Weights of a small GPT-style language model, trained from scratch on English Wikipedia: biases.
Each number is 128 + 32 x the weight over its row's rms, rounded and kept within 0 to 255. Layers, rows and columns count from 0. Numbers have three digits each. The size before them is the row's rms in percent of the matrix's.

# up: layer 3 MLP up, 1536x384, rms 0.073, rows 521-620, columns 256-319
# down: layer 3 MLP down (transposed), 1536x384, rms 0.0641, rows 521-620, columns 256-319
up521 097:144151118110122143124140162073115139157109165105153141121107164141116115177117135146121129109131099094165171114084138168104084131144218140151133097154104105125104096073104127116138187183131115
down521 103:061163140092117090131128108161137106103160104168121039147076140123154125079151098116168128107122098123137143130166133051132180121141125115143104080188135101142093170161130121060139139135142166
up522 102:130128060158134127100135155146127130119169077155148165168115110099108137168151092116167025131086107123106159101172108128090151102126133132128131155187122174092182137122162133129155133109155107
down522 103:122084147117149145138125153162099091189128132163141119139097144163167150094163110143132115161165056162130082071093170153124146167148092196200146133108138114138155110141104154096089096114090138
up523 089:170161132151083100184059150153126145111085165123123092122103082102180144175156167146146112142057110086177140084163141165131144186112145117125132131150109166192072201084117213129119114141045172
down523 096:158132142087100104133158134119094061086127184181126121098125148137141185156148126092043113135110127090177084112191154116142107176109156165170100064153061134221114166181128157091096168135127128
up524 112:141101090072141137088115164166122189144092087113078152118151131147148086125111149140114099112095154157089145128138149119164084069157129119149137146096143134156070133071211107112199135085097119
down524 110:065109161137162091125137089145133105167084101097146107130115099095125157168111126144136086085082134197119166096155128110123111138165106087194124076064153097099113147132069067098094123108116093
up525 097:121119144089163066149132136161175136150108132158119116103110147156160156137143166153127144140160148160124105120127134126180171131148038109109153145133185099161105146168083124118165128048138104
down525 101:151148122170139123123190161054099137098152173108129172112137177107146117107169122097139087157199104166082113138153099074139147150093105149115093118125110122095112084094124098116174136112135113
up526 111:112066153117160127127138133185140165132143135056137175146106163075147123124098070168136109074171100155155128155102119123146074092160080138143154100072134185150125130100092147169130166146157113
down526 103:111104171116151154124140135155149159121089170186151146148078149152124127103132101148117113150156114133152129160138122129176157092149165120160125135154163147156138102178128162140125152106113095
up527 098:169102149169146152134132057137146121111157112207117198115120163085170163021188088214107118133106123110106084127065144152128122103134157114149091095153160143113110165118101146131102114130102167
down527 099:173126120129152132167078142185150133121087168172149100111189096131095092158109123112133131119122185139130088123096132126132173133120122153091084087122142145129152162097081122113159201139129143
up528 098:169119170117122157164139112166122156115133132157113139181171121132098131165111141143101089116119143118087103145097098130140080120117086121177128125098138104097161146103127107108167135162184143
down528 103:212142128172160140093130170146145167087182051129146133156155122119124176121182130114151090060129125142120049146138154190158119166148089146131128088108097072141122139134083130111129156146117151
up529 114:162088139089147129143154135105101051111131145146127095132112130113132112089131098164175152150148120151091119179138098122130121104066126137121108137092118124184172103152072105103138143184100128
down529 110:145109100055144128105175153115111125122163073128055113067139173090141193174084139207093153130163130096139149144150153154130103166104216095080161157149123102095060103097145099139135094160157067
up530 101:126114157095202167110124110106136098152121130129130130122174101111161105120147150129114101101173119124127124090086054093093152186116136174137061130129127124145069151088072173104089111084111186
down530 102:152126084166119139124128144095148107137152155194103108140131097113136142109115076135097152173114132102129180133184146142129149127125166131166152148146104112117109104141134144189158215101122150
up531 073:110095138105100121060095088104068151133156095143116144097130185163215122085140087165080117041118136137136081103149065177149070067133133132103128113112135125142172134137172112112162127088108135
down531 083:094087149085092190080106083109120128129098142125104167076098158149155131208155082089112162139085104095136154156128084182157137152167104138107112112145116130131120125111124120197156128134135127
up532 107:160133083131117160132150145120099153133128128142101157136143129173110088105122178117058116157091068168142179130137140068108080116116157139092131113162140106143140102099129100130132129085121127
down532 106:146116124143130115134120068024087104089134110075100130128157140147105118156136125161129126150144078148170115141113158116133131146119084142147111157119154131143154086170147134135108103140124126
up533 107:131080088161069114107138153178153120084042215171161156186155112127174113182155158102173063141172065103136062055078126159072187144115165101124108167111164139168151139136145116127133137084100077
down533 101:141109119138105077097123134140130186170116167121088099146078111207148172176221167133154155084158085153117099101082178153112149066088178113185162129059122104115151066183137099169128129063104069
up534 101:124110165126104147158137168107152176123176115177123107100119165108090081093121199153050126108156065145118142162131129114076117120163123091094153085179120126101079108176163081177088142119101193
down534 103:136092100124079154147081127141140122150136148105176109096156178161153057143085052105149153138104169171102169115106138115090132092103122135158130152139099142151169169115120120129136098158143124
up535 109:127169144175150160132135086180141206170154127104129158086134099155121110147115146094132141175116150064134186187122108125107068145104112119117132165155127150175148177114130116116136199163048148
down535 114:147138167152149121125109069158154137108150073155107096091128124070139144145137150134108119090162139078150137128138097109092091033164057152118157163121071141138102194148121105067120163123135146
up536 109:086095120130104188137071102105088119118185162122122161121173092137150104143145145118108072092125101059113153109181164139056138134165088113187118119140197161120061109139142121112108111177130120
down536 110:163161096132098142131141130141186090107177178103135086079164142090136150085106119167163095074110172135164163110136109098142122120088025083136051090092204132077123092083109173173077150156109099
up537 105:153151089099167114151124145123156128108134141174189157114071180107176157147149133105142099114138112153080128101081135120138160132034090135128148159064036111093160119124165133062115151115129141
down537 105:153166124086093141134173115193165132087132192152141121161131146163093171126126083140122145158116152083117125137158142174168138142056149154120117105057149163108128144127145139137098168106161138
up538 106:150134141104107135125058075129150145124125188076144165116139131103114161139163114120086091149169106118117163130142130142136125180161135087135130093128152158109144120183126202152068148063144201
down538 105:228152152149098094088101112094122184125189172107160115141089133111161161072103127189090123184146143139120126139109124135128090111155134091157176096162152153072168087158141161158150135079117139
up539 096:168156099104116130137138074131086118098110084071122095160069154092123184139184115126078117179139131113136153128175154090106127104113081148071076179118135134109093140153138109135111143150127114
down539 093:125135112094184132145061119132114076127138116135151112122148135165092088135095194128144115197107098176124127134086124166141146046134158116127116146085131169085098201129115115203148139202114068
up540 102:169153166075118082132128142095130129108134183073084069135100149125154117070184164117131077086132084196123131163150107108121136107109086122121085077086168084096113137124196161181125112171147149
down540 102:129146057075123108172096150165078094098181149093184100147073175106088141094165159111140091151121126096096134170138141178103124119094159093125104116131076168156118092144080084156203093151124133
up541 101:123125170057181168176129170144162110126162138123155120183080085153149163141105187081093151091114190132151139143118110123166100172174159099117172133093181124086116119129116137065167137117150155
down541 101:124092182089114160152148163131168092099133095137125100133068089128148107104131105148121144091147149148118173110106154165126165093136117091167132076117130113146126097099068123091121116137149143
up542 111:144129117091151127121070128160115132124091127164141160183106114138159135149106107103118170069130146137131154077154141124116140169161081136114149097099183198109126083145114114098089095152195137
down542 111:110148109113168111098133151196126107154097091157123113119126099140153123121125095059101151118118162061154190086150168126115158160151059089101043162110096185145076152108103159108144088118131168
up543 113:145161157069146101139136093082086150162131146125148055153172148109152085123132132168132160088087094096173147167132099136117118072097155140103118093126139155164096129117071165148136152077073126
down543 104:089156139091106085115138108186113138145096076146155153146114100092184110139150139176142175122109137133158182162188110125143131102169154162143128073135117104181087151139167121106133159117080090
up544 100:120142170159127140084178107097132147121111154130114164116133149087127115124171140210159183167133125161109093200126160091132147159162144113096085138114191174083107124093131178124103167057165143
down544 100:108145127091049148096146144183071105124158141158159110153163086105160138140135126070113075114111158071148122125105128113100106151101136160110123115122120048136134136107121124099115083179127138
up545 092:088019102061118111133074133091155171138103086159139186097117202112149109167151132115167122109132142107083092110127171104152147106107181113115113090116118116156095135132128161051097131129099154
down545 085:121027085143105099134082097093153151163144100154169198109086185084130130140084091133183113098154128110112126089169176081125138100115119129127108069128160083123134140157135144080147119152134104
up546 106:102122151200229043163070132120054074108118138109107139104113092142091123099124135187133136143095105097135145154170196115127135210159088054122106165137092107155126168168093173172149144134141115
down546 102:124140097154150160103138148126093130175120079128134081176153164156154129129119075173154098099136075159146135127180102121119152091076131164133125123080080146144145129138166160140178130120134065
up547 086:143119089086141113106175177070098149194134162114133161106103148077135117116146123084116155151152083129166136148140186133154172118171127075130087135079091112151125129126083149123161139096143193
down547 092:108126099146114079097123109133151120158085083145111110110185053153112089070171100110117141131142117135154149148106103125177137143191152135128117137093145124127130110103136118076138137139165150
up548 090:127133125099148137089096104160096126130139129143123146087095136158102194142093208123096087031144125148102183130166116088131155140191156101104096149147107150165106124087091154137116116131095153
down548 101:125162127115105130154138153156125143088114142132154118110090125171084175173125104125137103092131110097101105103094172150142116091152122138128093117100120161088108133097071114103122147100059169
up549 108:095076116112102050088143166131136201131146132146113149154124171136136123092127119098097115101065183127138136108112087170102085122207175131046131135136138173151153166110136137097132182167156107
down549 100:146108143138089177139092105123134115152147076154143127054082085107104147150114109191146130162161113176101067101142121111070158142077141150144081157173132079112114175140149206101094133121123157
up550 085:083137096134180096106143129090107146141175131104142109145107169129132097125113102138137160143187139111142117175138169121094144110180129173116162192104190161096090181186148152000109110151140087
down550 092:129129166111139145198123121079077121155069105097135166151096086155098112079116132089135097144098156100113145109172146128156154179124099127131161147121116079137080152122134122102108105049117177
up551 103:122027137093151095152079126147136071121115129124128130121105159125139111155139143114120174198203156079098099124127142045121151080076115147115144111093166132054149162096153187116096091126179192
down551 101:133164099124170091107142117155097093143085194099143160053108136090120099085174109168129134075144162136191174062135115130101108149185145136105029104100123120108117151086090192161112148152162137
up552 092:177137183162091144122166148106179116084145036166119123148100154119086191162095142147182099171143119103083118052122069137081090136137116080153091157115214101146108107087111117110092094167140145
down552 094:160118157184104179142151130069110145094106144149168188108099082099100102133070131124130151130101116116139104089109106116103139171096111144031105157113129113093130135145126134090124031166080184
up553 090:112108112065193114138080121142139087106099123137146134106138154104163130160138111144159096176113111134092102124151085089093109125131047105135158061115098118132141144107141152108121140147188148
down553 095:128084138115109118181115115093121115116124126132109147160131111184139108145088185114113168204155135174126114207096123124118118114164145137155191170059136075174182095222124133161200123083098055
up554 099:175148055127143104136145149103095159111123118123153099176125143072124089144122111188093103086134089109137132104128128138138108175141179110163179142142081144193169167138146139153090113111155136
down554 103:169116165127132164138075167146110142147123131075164141083127248133113189211174132130113161170132127149127107157140101179151146152094108081124141115145201131184161133122114123188143122117153140
up555 104:112131141051161122140195124093146106137154118117137160143134219101106092139156142077147155160137074123140111147081157099133155157119129092129136160160122116146173127105087144139104101102137115
down555 106:121132127172211113136063097147163096147047168058164107081115128056143138118168106116161155148093065110159116170130141147137136108186123128113100126135128115113095125121066146194064081110154125
up556 100:142105098065135102128148068200106054209180127127146164097095110117152153150112117168116153108130080131117111147131153142072129123179147084078073079134083090134158188057111209181117123135116153
down556 101:167135188101154170185098093159157149147118080122174058134160071093116148106149096045099162086187115116181154103062157097175214160147137157130137140131065065126145169164144152087131088140094211
up557 099:139075111134108142106121144098156163144134112136148218118157146106126097071116130111149123114077136124129154146122163120107109090157159143095160131154166115131132120108177187191147188125059116
down557 092:126146160191070074159153153109110106125152124107184089127178138060121150111101102196136109113138150137101075191131117094122117191095124097143127116131106113207155087108184098103103096139063137
up558 096:092075151127138120066138125117094121084148134139074089104110166204159139085119113087165130160116122138153145088144127118148103051087139114190175150166200137134161187184155167106077137115147150
down558 092:147147125164151150164136130097115136149122079135200145083144137107179174129122084180192130091124055077087119132144090119078097125100136105118108152117119054117190125118150138066136105061191104
up559 094:126085131141183088167102129137076146078169173139086148162136085117157130083142105128100123119103109087154099157144139123133134117109141117131086111166138151115125147102049078166071143143136160
down559 097:074081113122152015163158118145151175101192174151137173175057161109090142090154174119156150137188096105123092132160139148115131154091148068158168152132129190078118128133127127132150170146177123
up560 089:120150168114146141126151150098173137114152132150131157122120107146159097055149132105078122116107161123143123147072141105143156114121146101097123154099127126156084117054168150143049112157136114
down560 094:116101140141098156110114045064175146178109162127108194169113082178144127111136205131078121149120177119172122194097094086106089150131109083171156139138110188171082125105118131110047135110106107
up561 070:115097078125154065177060108102091159149135113155161162136109152144150126127167137072167124104129140119115183112093129117101166100154104091097190153109144121152167132166113109111126124179126153
down561 077:120078146104136164126121124116082121154075176183143141141124101070140128165177163153128098110068092124156095160108151087068095141145190103118078088080149125168140099154135084092098209132090118
up562 102:109177143162120151157121122098121075101135169075106090149078141123079103059150149121082102126193104102146125149181144134122128121101149094171080133099152115123130118131118070156081126133138103
down562 103:166085129156114111119140122105102153153075051091164155118127133128129137123164147138152125119161148106135169145128144144132150128128146101121090125133117197138143118141118074109125089172131085
up563 126:183163129117133136121111145111068174101113174178105152065092131130126175060118154183149106134156114124129145107089152119168151139185136111131115109121117140110122125118108133100090117105172124
down563 117:141145124136150106154180101135153116170121112146101106165124066116103101134093098115120105188142128128159103160095114170076083097086169155131165149116078105126144106136117129137086156072108146
up564 102:140112111099134112071143159149168123183060144151125132111128118102117119101165130124166089129125098108144153161112158182146150147173190139122129182147128111129123172124116138095151110085139132
down564 101:122125148066148115135141134097140184108128132152025176105122161168122141193048116111132079157167141133084168064112138126124109161136143136118128173157092100125087103113127154140056112189135126
up565 115:131175132147139101104103069135189131112122133096118167089186117139157150126147147188098111146106118145114148132162170128153215108094156185128119147177085104123114144140134162152137166075095145
down565 110:137139187065128106187099090103093124136111115171134172114186104113159125122139176152105161142135114131131128128134125143087155085011128120150126134094148139086137133185144130134131133134140157
up566 092:160155125150123116157092168076125214121138101137108116100117086114121119112071140083131107170159151156176116158092079103114147078141063127119105089157188040168183095117096170102116156099106138
down566 096:140149140120127093155107146129090217128104166084099144119130107103125110153130183118162099132168092152055112131104087130066146161158109094084147113161189049118072058145072100158109140143171119
up567 091:145119131106118136093147142115123100097151069110169147083165063116098139106129129121142068175133122085103120131135157093157155140122188086180124167148186134099162196130068143123068090105108181
down567 097:147144120137134124098079167121168099141147184141090163158056083113128154069151133138112111163163125136164101079101127104132096120129126177124114200140128130110151140147135162155163154154097115
up568 110:126137133114103158169091132130192122158088114134082167124099115116120135140158113105185119196158111131101172157101135113200025146059100107098078129093100106139126067195119106170066081121083165
down568 110:071101132083102184098174147160192115159130167121108068078105196111131096089135128125127146119155055106205119102165153168121188158160125086128102173124132149110116134121161151173149142177185138
up569 106:132119139127135133080158150158132107126098162216097165105087128043168145131167131129154058123140139036136108139132155142088192162139181097144093113128097143128157104103066126121181135081142094
down569 104:106121153179141102056070133156099102084093106091109101142148095107160082142161094159152167128097160157056082119125097117112131071135147103108085138165103115136126122113175151141114154177083194
up570 100:116137139117144139108159117148115144146165152098140149115084144106132109078100128086102157107061079155140186155162192121126158115110156175109184146139125111078147145081145126105126150111117062
down570 103:094090104087178060133116128102140125165132108094158125140174109130140118094146090124168117136200159127125104104126130146092154140173156144132103101162071153142135151121089131144106083188126151
up571 101:147136128161162190182178112139137071112115129159185101131108168108156115126141134176130087081187111108164082087139126204089131105096182065174114158097078084090110156186123131126115145175115089
down571 101:185105093153103126188119145129073144118112091133116104079145062123152157116079081118114105078116126126058103106131127189108153113084145132096191139101098106150175101128152136122127095134120131
up572 094:135118119092098149176159126097076101120117156179127144148108163152178090100161177149103122166106114100096154195110135083133119093147176092093161127092091099120172135119077170195137108153125213
down572 089:163129117082166112199184103099114109115170089155133159119147064102161121188167106133111129081138125140093133116085123112122154143157123134069130211136102103136165065092123165076156130077095212
up573 102:164098194133152081147108062165139127109122162119074134136064136128118087174105146154130138087068124104156192142116121103116108126097152115158161103112116065120152148138124115043093114096121107
down573 105:071144094081120096106179109150113177080115127119092156150173094150141131149103139147124159099099084136171100114144115170089136102166066175086114159114158093127138120164090136128095131115151136
up574 089:177090063095105135114120113128101110105126121143112185091110085136183173094170125111144076082071110183171117138126110101153171150104117117146122196160088133178092100067136171126161127158165161
down574 097:140162183099107165146125103134113196158151164135171179077081087121156098127108150119103107135125114159102136139105136073149105142141128129142069173168050096156131130086058113114114084140120103
up575 104:111099156138134113089138115125132131151167083056117224130126121162140125129113123111171112107083169126101153124111230126128149113106148130150076116125120142113084083121108086063189155089093143
down575 104:076100179158139116124120051083158129088098136049112129098145149169125098122124093164141144118110084049106137171086107096136101128134138143075181117125161087171099109077152140052116123177125123
up576 096:098160127149150143199183157146114198133190123154124071065102169126138124121105175109104114120141076137155112139062083170151126152144197088134148146125100152162145175078117128167156137159179144
down576 098:122096120131162078128061147129143122136037124135124176111098125176103155117149110144112144127138078132121085106129110154181107113158110158154131158100140118161148178122135214153081115106121127
up577 106:113130100125083149130108128118096125044173097108146161103106164138121107113157126123100142127069116167115159087105139113103041131155137198156102162146119125089147152116182184127130145150096103
down577 101:073129092152143089130121145131131113066186079075115132115153146106133167148094116171167131118129180150096092140111140169115066115130082158188140107096114162144162174092165080110148119088141045
up578 111:128165126081130158087100116182087141090162132130141141162125152087144038146149095156147077166128129118147120154153094090149128158104149140136156127139177162190145119115153115161108129142155095
down578 110:130110089155118185130121107153146159097144143186142075203179105082143117094136131124213170158123114160133190172161155134162071130159143132164108173141117163122155146169132081094130112128162134
up579 101:097108142132114090173156075070164130162118128131137133145139178198115080106127126097122084115127146090103158156141141149126175133103102131129123128077117174100120189187141109094153113087121205
down579 104:052137093154056117188142133156160150087149129094183119159132120096108075168078127130081125085175125074124181124153104152099153134110085151121127105107146096059170135150107090083182069104157197
up580 091:134162118128121132154135118116105103121160149187096073170113119135128133069123132103100118143102162186119202125147111157084103078172088080136123107109074132149079139098134156135078132140079136
down580 099:073156166096168159139188196193174148155097173167136129242119110131154092155121083154115134100091111092119138125121145139103114122138103128128155174136145148161143159172092070130077131132121138
up581 113:094081137137095135171211130130129139135136130115123139095136089171166137125155118138137131124158084081110151165085090078111147095139149145090128207138065142212187070130130150089139132094189127
down581 108:114069124096124121136096126104116093076138108053130088094175095085060140137135176148142120143139156150048136129120214109164201076131080117107165108152130146165141119130139122124180130149163194
up582 106:110155155136082111145111116175119142173128151122136161130158160079142093112180120143154143139135176115129143206058124151083129126097065127119066197131158153171134158137171172156140128078108076
down582 106:098129121101162087104105136120102116098094136134141099135153124111107136164138126096106164155128161133116180158125132045168147070174095117163098147042073136128131134141127106133134171121147191
up583 101:170086107123094149141132140190119116117111112103121133096134163120114121115144094163049162088053154137167124128148068131135140144155124153191070104125112132156138093122140147055119097117077128
down583 102:145115159081152137129183161155134131132129128067130104159134070100159145122070143134143126120135112143179137161169114155150214119118065106071108128170174118151128101102143165122174187078144141
up584 103:118160137108157188150174194177148185129105096148150159187120182146160139140155146116137143196136085122108104129166076091079101149123092181191120119082127188120182117091063084103140163109121136
down584 102:137103122196111146061148187135174121128100150164135163143116137168096156149119123102100126137149090134133084118136109090160113087115108114149110107165137164111166181147123163115085141139161096
up585 096:148130120110206103146099096090101152094128161141079206131181138082115162147166195124069131129140158183150111068103083127122098198105087156096144197104125173067128092112118118158114110106135159
down585 098:150052166114143111129117174095124119097134131119163132117144056060076098150146138171112063061146176111113136093153094058094175114182184090042179090083111134122131161093134109110148074133187135
up586 079:149105101114169141171168147101146148177168137189138125099160128138131070179131123147159166196125134144163141142135086153160125129098127105131076068156105134145111105144120104080107124095109164
down586 086:087066123211088096111132126124105144143173088101170107122120096098115110137124097161082185168082084104116128183095161128141155146183079153150108124076136128152121118109114151062145120173110139
up587 100:092121123111140135101116120106087153122152152141105144120144087131098139125165180143109032188102106141090107149087102168167102141114162118095128157145106152105151147141126123155137079134116055
down587 093:171127161136138141125113095165163111154090190117202097123212163136128191096114144176152153097125164091153180138186165109130146120115145095117109120102107132188123178144127098087182163098122143
up588 086:104114099158120134121151092137076167100131144154174153040154103130111084155175151131146096150115100113073116137120128084135134103151142158074126085158105129106158091133164127174118126122114125
down588 087:147089093076092120121123105118093092174088159067105119143104181104167110141114136125078108131142106126133147135067142077098142133151074184119093107144070117095130122153104080150140142151168164
up589 102:098091105093053152138183106138146133139146076112111106162128109138121151171124122164157142162074125132101111171124082132100069128116139161085140078140127094081140095122102113147173104139077162
down589 100:108108108153191151105161129127147112110134123162122125124144103149122142155141085074199139140132077161162125149074109105134117168136132088131169227098169156215151069107192129102086155129119094
up590 098:142155151095194172201143086108168118107084149111131110100110171105120123085138119102067096126173142085121111108125135084129101136075100082159149096090123150149056172183172115153148156087079149
down590 100:067137123125148115136126130143159135169126179079138130143185153127217143123123104127144107181078161130176133117102078108133157158108135107168115125170125155110103131106213144100098193123083175
up591 090:108134125122156071126132140135129130145152112152121160135202142146143127126074092123092065154175126153099114171118142161142100173098092114088169159094098113154136188159176164139084138133171132
down591 091:110112069121178117129080132162143169131108117092159154123133121195122118067082094096156133196184175190035109139144139118127087166193099154171085185063160112110123056086144149118124134179196152
up592 091:101122106126020132111176085141162128174167133152147116078097144179135148154143150109121105143165132081097159162162157096083104164112129145169137145150122120175131101145182123103097130090136157
down592 097:079120101077041110158075103167112136113134100143129186122139142176135166150126133142126087127110096133106124153142142067104103128195159138143130122156072077173120117071134109101129126096116140
up593 113:100135080140098134114121124108166142097128070148110114121092085114117090141156151095089113151150090095061105193115174206106083102122173094123175023055108098080135088157186152099121124121098171
down593 107:121148150124141132166075095118130109116087118103114123084138119122162069113159123107154149181101104108046106135119104104142115081154153114144136075144117134122134077098201110124103083094088184
up594 110:132095068110124065105148118102132075148115128163160169112136192132121106086166157138191116174139082125096178112104131173119098120101078141134178174112098184153133114090125144113061131090053140
down594 115:137144166126118129120131082153099111091202090086157171117184178179147111117108137104151162137120156168082129113136144071172083145104141082213191085108110172066109114207145119126148087112148101
up595 087:129070112145139139141163178152120123131090123121129129105138129090098076077146170150131134164172151135160177162165128113064141141101079145081092099189066083130168101106169201154148164086132097
down595 088:147162122099126138113121125151128092151170095130138178138119176091103101147095116124120138088076080112096106132153099131135173075122187187118104085109113151134202118065116153127148108124141145
up596 093:150113082105158164132133102119117144129126178113103128164106114123203134124145102159120176129110131168103160098122144079128121147149105095093127184169153192124101087145111165157201111162107119
down596 096:150126143108168151183101092143115106125095194143137117052108154169181179091135119104184114161119129170061084077107091117103095179060120099108170141169116139146145106133120126110155105107145212
up597 108:095135119133107167109120129068119139139153180115109174138132074108128135133111156125147094116150134055162093081135120129137155118116170144147123184107077082098103158081134101108142169114110170
down597 105:097132067151108134086176111194138103127089082130175137170136147124112153175110156103137154098069140097130135167138126132100092163162091127085146158099152079156236088075118163144112113128101105
up598 090:101124170082138125118105153135137133091161169063092110084115139089124073096164144070117125123135142127130130112142079074148064118149115107034126123174084110141127135122090133141111124114132062
down598 097:126107188145166165099175089121136158117133118110143189161126151097205113105176092112077118152125095117105096104140163156157057062096152109152130151147127090168113162156166157189106122098132120
up599 099:121113081082159135130126168113202085125139176135125226159125079144183185098152158154046119118154105107148138154077195104148134110193163121173122173109117111147078074074112168148141149138120160
down599 097:131079103171158174091095136102136144133122093085146098103108125126114144181094094162115116101139116068098174146134122103145139095162133141099076123157158096117082121181080110118074131114127201
up600 106:124070100081164157137091153113039097128114123069133208093131145204057128150124113065199126130106123143116108126121097132121078158148110113097139136153152166148143097100079127098171184106169128
down600 105:141096204147157156173094165100109139131207161068106141064124113188128168116145118077128129130143189132150174129170136096126095143115125090100119155104194143129089174119105184137183124158164143
up601 109:105074118158255145197122140144140089113101162147137108147119139044120165138139105119153108168119117115151062125118165140076133138107179138112116092130137079121154175134118159137108093093116109
down601 107:128121081131156170085083149148084074116087092150178099132068197127184125052085126157126190155140195142153147187105121152151107054127139139172194112152179106149045162127129122174106190155120182
up602 089:185104105122109100126138119196099177150156120163078182134149166150165135153103161099146124073101078117154134116140086116141054084131168136141136180123187138208167071136179144096140145136130096
down602 091:161083141094186107107107145136120110139159109109089195148142144203162115165138165050110109107113149108157104106122117099114060083090157191168115165052138134169069099141138159165171156170154106
up603 099:147183135158096107119113150068127086153074091092105181182166145143083118103157111113134165138139160110138156164128146133134085062188132146084143151145099127167094152106106083108108095069079102
down603 101:108099132136147161069154157109110159127146085096167143127121151153086135149149128140106122157134064144147150174144146062124212066151136137110090104188108068180130143131138084096150140129072189
up604 075:110086127144184170133104134115100080120067136137136174178172110082099151126170153175067095147140091160066121161087124140137133142130152177108123142131135138110135069109062074091095139090123101
down604 083:132074099157099099138210129149086122166079164197154148153182110093107138100142105138124084166077113165121132132057167121161133120201192114096111155065075149071118019108126163131105140167110129
up605 111:122111148171123139143141137180075099130166131091088077105140120155162178172094131088135128058122095105187150128113100127133123091109168186116057139139187136150147127149146132174117183129066151
down605 113:139136123142102145171093066085122108146153115097077109082111093108127103129119107127124126092162078161201122090080122160187108080059156164160131098164158089114086068153185158187102113132129133
up606 101:101105143104185137135136139133155093135171173124097142201105137134167130121125108114144189133101093109106181136188185054091103116155072144094158113164163186114110099116068209101132182157092192
down606 102:092093162085138158137106129075172086097079125160158133179154159117116077155147073132046112102122132065108145084126179103109082138109123142092120108115148203156137100130099112124143129128173126
up607 109:115134128148128151144129116098138139126090179150142113147192148157185122192138104175142162118137107136110131183153108092103140157107090133168089140124127126126099175113142175141136188124104100
down607 109:140157143112123061165148141185084160129122098100123061152088101133039158116078109175109100107142141136098116106101129086112137098133163122147160086098160086152073162080097177129121129130121099
up608 113:171165207192203099122146121097114201138152099183078137109132158146164148105118161143199138120095126137131148117160142061068142153127105124166104113108118144128074113111176139100117112141139178
down608 111:133127142112154142138095102133096094087147107167117145164200142068178072148129144135118126088143048189112130082163126113141121139142098188175135144134147135181120127122201086064135121153156159
up609 095:084131114133023197066187136180104124149135151120101169152166176143119112131063147120086151111189034123090168159147099177156160148093173126121122142117113134122156119107144082145123162163188142
down609 100:139085090164151188086164134126119042139124171122148153152157164116150138140168203146125144103129086151131163128125148084159184138117123117155097108132150146200088110125139136149134160176184174
up610 094:093154138189133094108146118109084195157137113131133143145089120120120169149098107105161091101082145096111150146157096145192164141130198207124155136142132146136077087127084087107104161170242171
down610 087:119113153154117095154126130144125097069109100121124077143170159146143105089094193104121128121139134180121157120163085080122093180088116108121115159115144089151135138091149131115134109056077135
up611 091:127166035101152129159095116058101085043102115158130150150089221200183098144145107154100161099116138126135135175149115112070126109165119154086174126126077128076125142124132079148111118108078058
down611 090:128125131153119161100138102106136090127112093123134184151107131127106155031119079106093095126106134128188114128115109096088158142150116154111088099207164063154102178121129174120106205188184137
up612 117:156138206150098106164117137115111187101118143067138154092068111080151138139138161081097112164092144141125160138141144130098058179150137162114135155090109141133106141066104133140135160161175123
down612 107:147134137152205148143097159129147086154084110071140139144084097130144190134159112065128118085108183145116118094158114119054080159101132130129112149130086124079110128132112131154143172112150140
up613 079:121104062156160144157125126090111109185128115158147115135080100077103132139101196143114118144103114114144147152101149149079110182118140156103159097105164121148213113080136081119103143104144154
down613 088:104078138124135100169121130187122136112105135132182098134081102113101090105082210128105102156060109092108113092080173127077139157093157121131109145143163086109150100133165097104135159122132152
up614 095:130174130179076099112116141122149159153119081133100122162107175129133112083140177171155121169136108149167149110126139164163122154159166145155111158113178067084138072135161097143143106133132123
down614 098:175138084127096150119122133114148147159129126148178107141149190107160133155105204054173155100148078096118189153143132175152124117093147149156129142132102111128113151111157106122190116137063097
up615 079:182152093113094112168130153130153214170126126166094174183116133145065077090113178194150110113050130131121154118127137123148159139148118100078090160137109118106054107149148171128089170123125123
down615 089:140181091099166135176137188124174125121089165124080170182144111103104116120155154137118109111086101112106163130071163180128145095121097103129091145096121083157108138161121199122082157091121091
up616 099:141089100132126115154190127157125171168228116146080144155142121143142165092160157071138122124123166131078184108123177040120072110163120115121140180208128170125094144075089145106179160125105166
down616 100:112097091144114182081145196187110125128119114158119122118124085184121089098099077103184098141139060103180129181174053112156074084097217129110156122146150125154060091072110095072125063101107177
up617 115:158069072112126127147138109162087061160135149132158173145107141168080122063159113135121101138128197105130121123133122133131132158046128160141110188099076158120116154102173108099171106121110105
down617 095:084121151171147163128135171103159175107161088160134070153120141103101109155103135201149117095085124122110163089116118165117144121175094087168154106131145150144137060132134120137120088143153140
up618 099:133114118097162148030128148160064100101113172116101148196085103170136093066100150167148155150073131156141189131065132120095113125123096135122177125123181180154164067132110108093168122112111093
down618 098:116110089094038086065144140186107133156121142184146149104127156122120093064112075130136120132132108176111119120159127117142111192141154169167114150154096082094118098166152103151082163105154134
up619 085:112097179162162145113134104078100115118185116150105117138099158162103120223126089116098082148167160149121055206127102083154119126137132203122129112095188147142163168146107161107215189169170162
down619 087:140152077161190099155105158089083092111093129190091129149122062106104152089128117167059152136122146162106148111110183103097090151124137147117095095113119125135199115110096137128140125178163201
up620 084:140124108077129153083116133156163103149191187095066149113131093133107147136150062067144138111129160117187117102115060170116102089147119112065128133102127099150136137147110094140112101176138137
down620 084:114125116151118119131184106150126114153177150121129159098123074112089134111129105081144124118098119137098178126129145133105108137119137148159164087122132100120132104190136135152108163112132115